Each number is 500 + 25 x the weight over the matrix's rms, rounded and kept within 0 to 999. Layers, rows and columns count from 0. Numbers have three digits each.

# layer 3 MLP down, 384x1024, rms 0.0721, rows 0-50, columns 896-1023
519492496490490535466507458522482479470533535496484500522483518523503475517534520463513473491481507517533485495470493523474505527464502547496472545500466542470506477527503487488483488526572470487473493476517490529510492495499490435483538467538484468554492477482482457497530480497514500532519495513517527493519499552541513529485485500513536537570500505540489489512529436485489508522501
485472433489521513481498497519493479447483497510497483493475468456455567514485531500495514537497508559449499481489528472516484490475501519524479502515455511511483485517533492486467557473542482495486515462507518523502479475488458511426442502485468522481490473476486521481543505526519489470486504547514498479482515469502510477523508454499487528443506484452472513478484485507457468512483
523466527531521503479508508533481523492501473509486531544455488559534480446473489522482501509499497489490470458509478492516502513513512473535520476490472492482544495502516482506469530494466488535474506497469523480458487517474492536500480483508485514493515510494499473489499518544520503523528494489519446459463485511488500465477542437504504475463462459504476491500468515510484512563480
460492519548517505457503486521495512467510485481469484470464516458462460464477477502488513509502482485454510529516565486499493513498441500488498523488487470520458501511491473524510483453499458461487486488535483494469488518408516487495472503493513495452509581512495532484459486502484483507540500491490463506468499449485487508484540506471508469480519463513481557497458497502539530501465
528465525469473475509493528441510484478543511485459532518500547482505470486477510486475529504542469550473475465539459475456544478489504492467499518502512446520511492502505570483514499464514487506455502526508513494494486528483512500505482497505510493481486514498477493518552507498493464505463498529507503507517462492481507525501498479518491527559513496480553506476547512480501534483529
506517513501505470504488469537450478526451455494511479522520511505479503457455469546471465484532482504501483500504517491497441505537483517526539514493547477521514482500497479523513485485554498522463505531489477549499508506518527479487517485499510519506519515489512534526536521525495535515484557535492497485472501489514500464532526551514496527505485481503491502511463507488532531447501
475475495467503520469543520460501495512471515516488477550463480477493547491520499481524466530498477500494520505520481469535495476492503533454562460488482532485505498439549496437518502483494511505497548469498527518482503465515507537484532492503483542501534478454492499494504505521516530501471503502498489491460522504449478469492550497524513466496526479528544532490480476541527510472498
474481505480535514512500502505502487501487485485530544519545490473501501493469486535500446517501539482500508508525508558517505507483520540448505509486506503499508493512490488513492495551498475509505511513491528523533482536496498515497489555483464485500508494529544496506518537508538540501489478523544497506513516510487503498491527481467517479503467481530503492508510530497519469483496
487534486471524514526490477437477495533571528487463477433491434502501512501515497537488473473517483509489499499533508535507518515468507502524492489482450516494508470450464545458511474507491490475584509527495526497451462498549533516451498474498438478458511552511515496497492484538438504520503488522528497527532488491558532528493482463504529507531499472496473494486490499450514498534484
450487467513498534459509547534505480507557501476521498520530524507446526508533497518542488526489517471512517512511496466524518504513505492463527495493482510473536448519523496516512518499502501488460511534495496526459540491485512474494524477507495487504483519492516525497551536488494493487460498509512518478506562491522556497510478479493528521515517490511516461523488498519512519500519
460541465536502537468521484532476520504456521497470503527508485498472499465526541471531525504478541485472490488522522537534531475475500507507482492475485449493494489475457526509527501524499520549535483508493489498499520503481501496555506469508500491516489533523506490489488561511514521483502513496539495526485515485524495496469498463493512471524523545503532501475495519442468536453450
474466534510458480543487455513520498542499519571503514469506475493510503512478487511460496511482501524491449463469494462468486488514487517506544523478443504477497485494467526469526566485498522480480505508543525533513525522496525473483535491493542502513419498517478484456508518522503537532543509507530495475473473488471477498556483490480519481527516455490573504462511523465508497532476
481542472501524495476495476497499515532455494552492516498475538465481551497460498529501483511510529484492503518514507490445478504544509510506518493488482478508529498507505495512489483478497566511522485492519518503489517530480507512522491473499521500495496477484476448495463528501484494470483521503470461502467466473509502439481487468524475541456485478515544489489483471470498497480485
484551493499487473480505552480526474504494465506466521538533502491486514488500470508491468501505514506471493482466500513491518537518493494500484548499505513502505508524494520511447478543464506466497500530514446491513538519513496489472478473551484513469474476469491520518514457481472461457524492481496490497494499501532447531518506481521536473537489510485530467528492498534494453518477
502527526514524505491525492497438506538485481475480521507513516468525483482490512485454518482490504493534499492524509492479514501472492493515486500495533463504454486497506476532458458495481469513488499528513534546534518526546509510495534465474522526525524476517519488518492529498462470497555486487505519493490490495555486475458529442512493536488488524526506526519506502487505465528520
562473495512482513518545501549486480529498480508501464516506492508503494466475458508522525511496544487454465491509473503498531518522487506517484514492502564510493482461515507501481533494491520462518520517495517509449480476531519487501504477515537526477522518522530485544485501546505506498490445511538515457503487517522485481464494509501490492460503510509519443531435494519453506526483
531490526481469510500474564463528503518487494506506450503499512441470523503538527542509495465539518515484494519490521488486513484510510469473527443476527521518485500499478503501479500496495526490547547534554507484568487525471494484479526477479487468479517474489478498509482522481491474493533503467546480483492527506495509495517505497511545506484487474535487497494509519512516484485445
480487470495465539476508507482517459515543496483539535516509521511513504479497487499453475484491503487514480486493483514518485470490547492508542460473555476522470468508505532522474507491517534457505485532487472506565444511508505515502503492488517513516515494506511503525493487488512467535480443458499499532493560500450481497533483455448500463493480584460517550459482509498523448504521
495508522541501476491501498498457504522505483514514533503495508554517514515530518486548496483464504544538499499497463544504492538501470494503491519483479479501519557504520483495546553498459484523507537485481548458552538554511541537518532516478504470517527511525521463524480499513532521482497520527526518503500488527507527509433496501470526500482456453492516504525556556511510481531485
485529492524524515481525514524519502483482509498531522528484547478555541437490498480468526468505530536483515530484518493505490491481516481574495504459503450529508476511508459529524449483519459435446542483499501518468502522517482524499493528462472496483480554508534517487497476486508484500511555490516503501517494505497494492507511457506490484452499458489489491516507498475497517453469
506446474509474529497507491508476498474520457473532484522510491494528516532484506496485526503528468512509540501526514494492501509516509464498545530473543495509499474475551536501479506483501454475493489493504489482506497546471487513465490481512460521487492482495455496478536481471496508455458495469498488477503529527547505526528505520495482532489515457505498534474502482487486543479506
521519486516470530478482518492527515504476495504521507536507506500498493489483517538499508493523481511501499532538520540464510471547473487473444512462517520538481454538512470507508556551457530523534457519487457495490495483522467514528497493482515474516542508539446491491522503541519497493495473497487488478473534461481453432484518491512536521466502491504533498529481493504493474522545
497504509449530516463487457506496531503499443473488456488472468528482509482500543476523523477518491469480499468535507496476498539507482508521479516475533486501442508507482497518477481473488492507523510500457480544467490485457523513451543552503497508518547514514542582517524504487503526438523540566490529471514528503443506528525499543486523543450469513504522499463476485479461527501490
538478465459501506502582476500543485509483465523498505511498502504494507494480545510519548498491544483509510492494547543468503500518467514514543508503523519507496475473520506459512529486457487514479463487513525517494482500480537560506492534535508474462503521504508520485517520495473502524493471515499493442539527514533521516480517563523541493536522535509531476433504522483479517521521
513535528536499494497474530465495487512523470500484497502503502532524498522489494438534502513486554544477487465474501485498523481481515454514515495486503468504498543465489525495466472538531489513437507508441492509504492554472511476527451505566504498501503474487465477502521510470495480536540518523541499529488507519507502505504491484517515542512480533547468552524474514516478479504485
502512470484555488505516531502494489508464475523465492497477508511513549529456489451526462473482511504539493505501496527484460469532526481509505483489534515469531481530512508500489471510468491484491543509546506491544496500504549479459498510561466525494508529501489517490520514477474456524485482463490507509501474495464515485491491473507507509506499530545466484495483468515507474500512
491509484520533458486463550507507488478482494565540472498525478501514475476448499504535502494469522554433487504500468511534485486506468544468526513495487520554466529526507459486496522505437512542527498508486531481489509536504517487536496487501513479488556495490522514511517478522507471519502531481473486540500469516489508482529531500537516534539539502502511452488485524529483541484488
523517519480474529536503523484525498498539484510435507488492518531518453484495475502472522535510472472500458463513542521486526481476518479529539494490506548503445525455537496460531476514478487456536503495428480488503512525506514514476453489471499518486532513494516489506547538461526515538511491508530532505529513496451509506491502502514483484473514490467498487480524486494485442512523
517502489482473488536527465522497521472531544508523494502479491489499504508524513546540519568520493475505493501477482490536544490482514512523505525475521470539475509490494517485505576507539481508572480515489544509501455546486459493526526504492540491449526473467453526484488490485504516480493459501525485458504471504509499486481533500469500478503515540518517537464444477469516482467538
494508458512496494516518485494485525463453491523494530507501485519513514532504511515502537475528525473446524536484481470529512483519511535491504473514544503503494533497538504467508455458524506464533469515544477506511504471524479533524518497513486491524519511493491496480517465507517503525526462472530509471536491495471520486467530522488490493492481519543489531501477474483481475486502
545498500449538485513454523500465497481476507480492534516516497487501517490501519460462464491496453447475508503454508460465476542509507494523548476499496497480518499513502453463508515486485509486511477521471457483470518477507484458477522503479485507513492474475523471498483486477483527481447520467497499486464517445472455500496487504527501525501485473538483541494533501578512515512507
502497485495499489512479520507510494557499486514526524496511527495484501496511492503516515499443489507474460544479494531478478495466493492515484515493504505476480506489495466454496483556480520505497499508520484485541469519485536512449498493482507497482503544462539457510491486467501533523554482531460504547548497496505470482493491484472451475467508553523471531482515517468476496457547
485513495526463516478496480519472512473541507496526526479470508500542490487483488531528476483467515531476512502531518507495505499509488512492494516491523489468470480502501489530463502505510507463516514488513477459498513471488484480489457514498522525495524516500476418526506512497488499513495486545483487495548485486489485517514493530483496514439515453541509515493458536513480499492507
501480513485476538484481525511524520478509503479480512448451511506517473529486509481508488494483539474475487481511519492546497492468514456512484495509510481496493481490571476523568452544538506510484491509453489503480515466513479465481527476480510515511477492501495496526526510506498511511495485512528514468487501507514465513492533510455468503512501492418491492476480514552457484487508
476514516473535464478515536498523461496507533497502543499522511494519463513519505498480486499477521453508469505504542456496473502471485521517512484480475512513515482485554509498484477518534532496508487498521530523498514489482502482515470500486473479486508447472520479497524497481448508480463528528506512511475530497506510445496523480504551519482526562487515494560475513525541521491495
489526490513492524462506507550510539504479437436515513481506520503511499531484539518470456467463508489543473499490528516496462532507504489522526531556543485466515496491503490482490508468513514525476497550477524509444488556500496512531521503517470486464508509517552475516496532559513536514553530477513523529515472490486525461480498496439473447487499511536536520467476519511462525509451
515469504472518481509478523511490474472527475554542510495517512514501486495472524517511497509517528531548471531487514484544504465516516545497498506503493527476489565440492475506518523525528437550490455518506505526460481493505521489478494503473496458525457540532526472497478511476507478520493447494530545483508520507511499515467491476479493515528480489516525509478470521531501529492491
491457499476513476497522498443486492511560494498463497523526516528525448502516475532490487519470457498479495485508519503517479502447529503447521528525527538530454495483512507494524494480495486527494495479476512472492489507500498470517518503464514478536486554497526478516504497462517493529498473494534493515491484479546536469498510496516543494526469496503494499496530514490485496510493
490561479499514488501483532516499457515456480532442473495477495532468499494497514486483491511489514477531493504526495500470486506497552478538529520481514469522457507526460537532511537484494496495477494509518486477530516529441499499513514490543497520464486474488493485491471522548503521477442495469466482471535482511514490460497499520515468521490541526518491505526492524484491526477482
491539511490553512502503532516513464493497464492523510482525484443539487507493514487501533495483543523495485475488510457492458517479502463474501534509486473484533528482526505490484429467537521494510499497502477494483487472484487476519512492477495517508544510492475470498490467503492508485517545545447487467501454481532461488489492537484496481516500492478511518485486447520495532475449
498465498493519468525494481513500493520475465460525507499476574519502477473494476510501536532495535517507498496496493494538531487474497501530492495495482470500508516488531462525489447498542504465496475490486508460521477503526458487456514523466475499483500454488529525488457496512498470481522491455483492514506469530448473492533495525478488496472483486512445517518549523481487466497493
522519518514494489475433515490486504511467513502518511472506530520460474491450507496467516504537525498503478522514507541486429477507466521499511473453491529506499501482491462520506520483487512537482510491518502512520550497477512558484533525455457451480508495507487498488535469501449500437538512483510521522536493528465530524530477497501533501534491498499535456531514487490547443472489
517534487491496495461493509484487470543505499502533501545485513517490547476499461517523503441476493460545473504521515520482509493524472509482515504501516507493469552519468511497543480526504468495514489488530519478479513492477472514520502500505540461476473484472484503480510504482538521485475504522493453507503495472480534553489551507462494512487507478510506553510486460484482513479511
547479529525515494454504478517505493507491501511516471517523477442470488507519531524513505460492472488527448482496492523500504513466524479491457502514454520486478534496533496490483520483556463506487502456490532481467504454557510533533495506517466514479494501523493505510549453502522504537511508508489491505471510496506542513489549526482472515467503538522507510512518481548495502473510
554467474505492489548518474502515489501483557533504483446534499428529518525507537452540502477535455539516482522495509545477479489507461485462496522503507519478458505529440474533462497526497479497552470507549461511513486447488487483525524500523491507473531509477462449461479499510514492467518494515450495557452512497480502506482477505456470501511546531488487515526455527546515521504504
485482502493496517475463539511465510493459531477492510507473503500495510474483517541490501527517488502513514501481502474497513479519482547538477515526476493468535483514504510518507506506499461532484460474555480501488486443464464504557552489536526460534490452463528479524505552524481525505460505560462502533487542467481510547528458504512452533488479520504475509493494454507478505495511
546506507518515502513479495534513465469488479522484532503513502433506486488481508498522519467508495491482467512498505518488492497538527470471511514473510513493501499479443490524496493504505487491504458496444466503548527521531502498475538502494501486539541481430527518511539505510520517514513510508504473483498465486495514545526560476493540552503508446444538525461464504446521458499493
557482506486536489510505472496528474546510475516523481463498465519472520531468534511504517494491511485474483489490443461463503481442500506501488526484497495485479515498520500514517523474500518490549497493481509515514519503507483487537461508501494523458471496469507524530492481512508475501507510509493489510502525519511450511515525487541480505506476523515511488512527468541537515472452
537497492507472514472431494479558495482515567520525546487514502562483502525535516482484510546526492483509489513477482490485477522512504526506528506522498509543455500478517499489536486475483514492494446519501483499487513489495483516464479507438540462520459530480498480470499510488451486473522515492550477498494535505442515529479496490496541534514484481513479499511461483498448483500504
561473517506446511520495483523531457476521484534525544517500540458444466504469486506563472493536471472522494522511530503495477499534515526537497545510534517493512485478548513500514536515517519480505540508490515531504473469524491506476516536509502509504525501514440484487483542491435509530496503499495508494496497454447487517512501533451512543474483557507510495524482448516503540489491
478482495479487471547540512544524487528465463513487511484521481462487516527486530497495517514475477510499484481467488521497494500470516489490537515521517509544470546485496498471464508505500497516557478504483516527526489499491506471555509507496484548523437558524519469492484549488484517513466486504443477501468483521457519499525506465488510475534547491515515497490508491453455525494502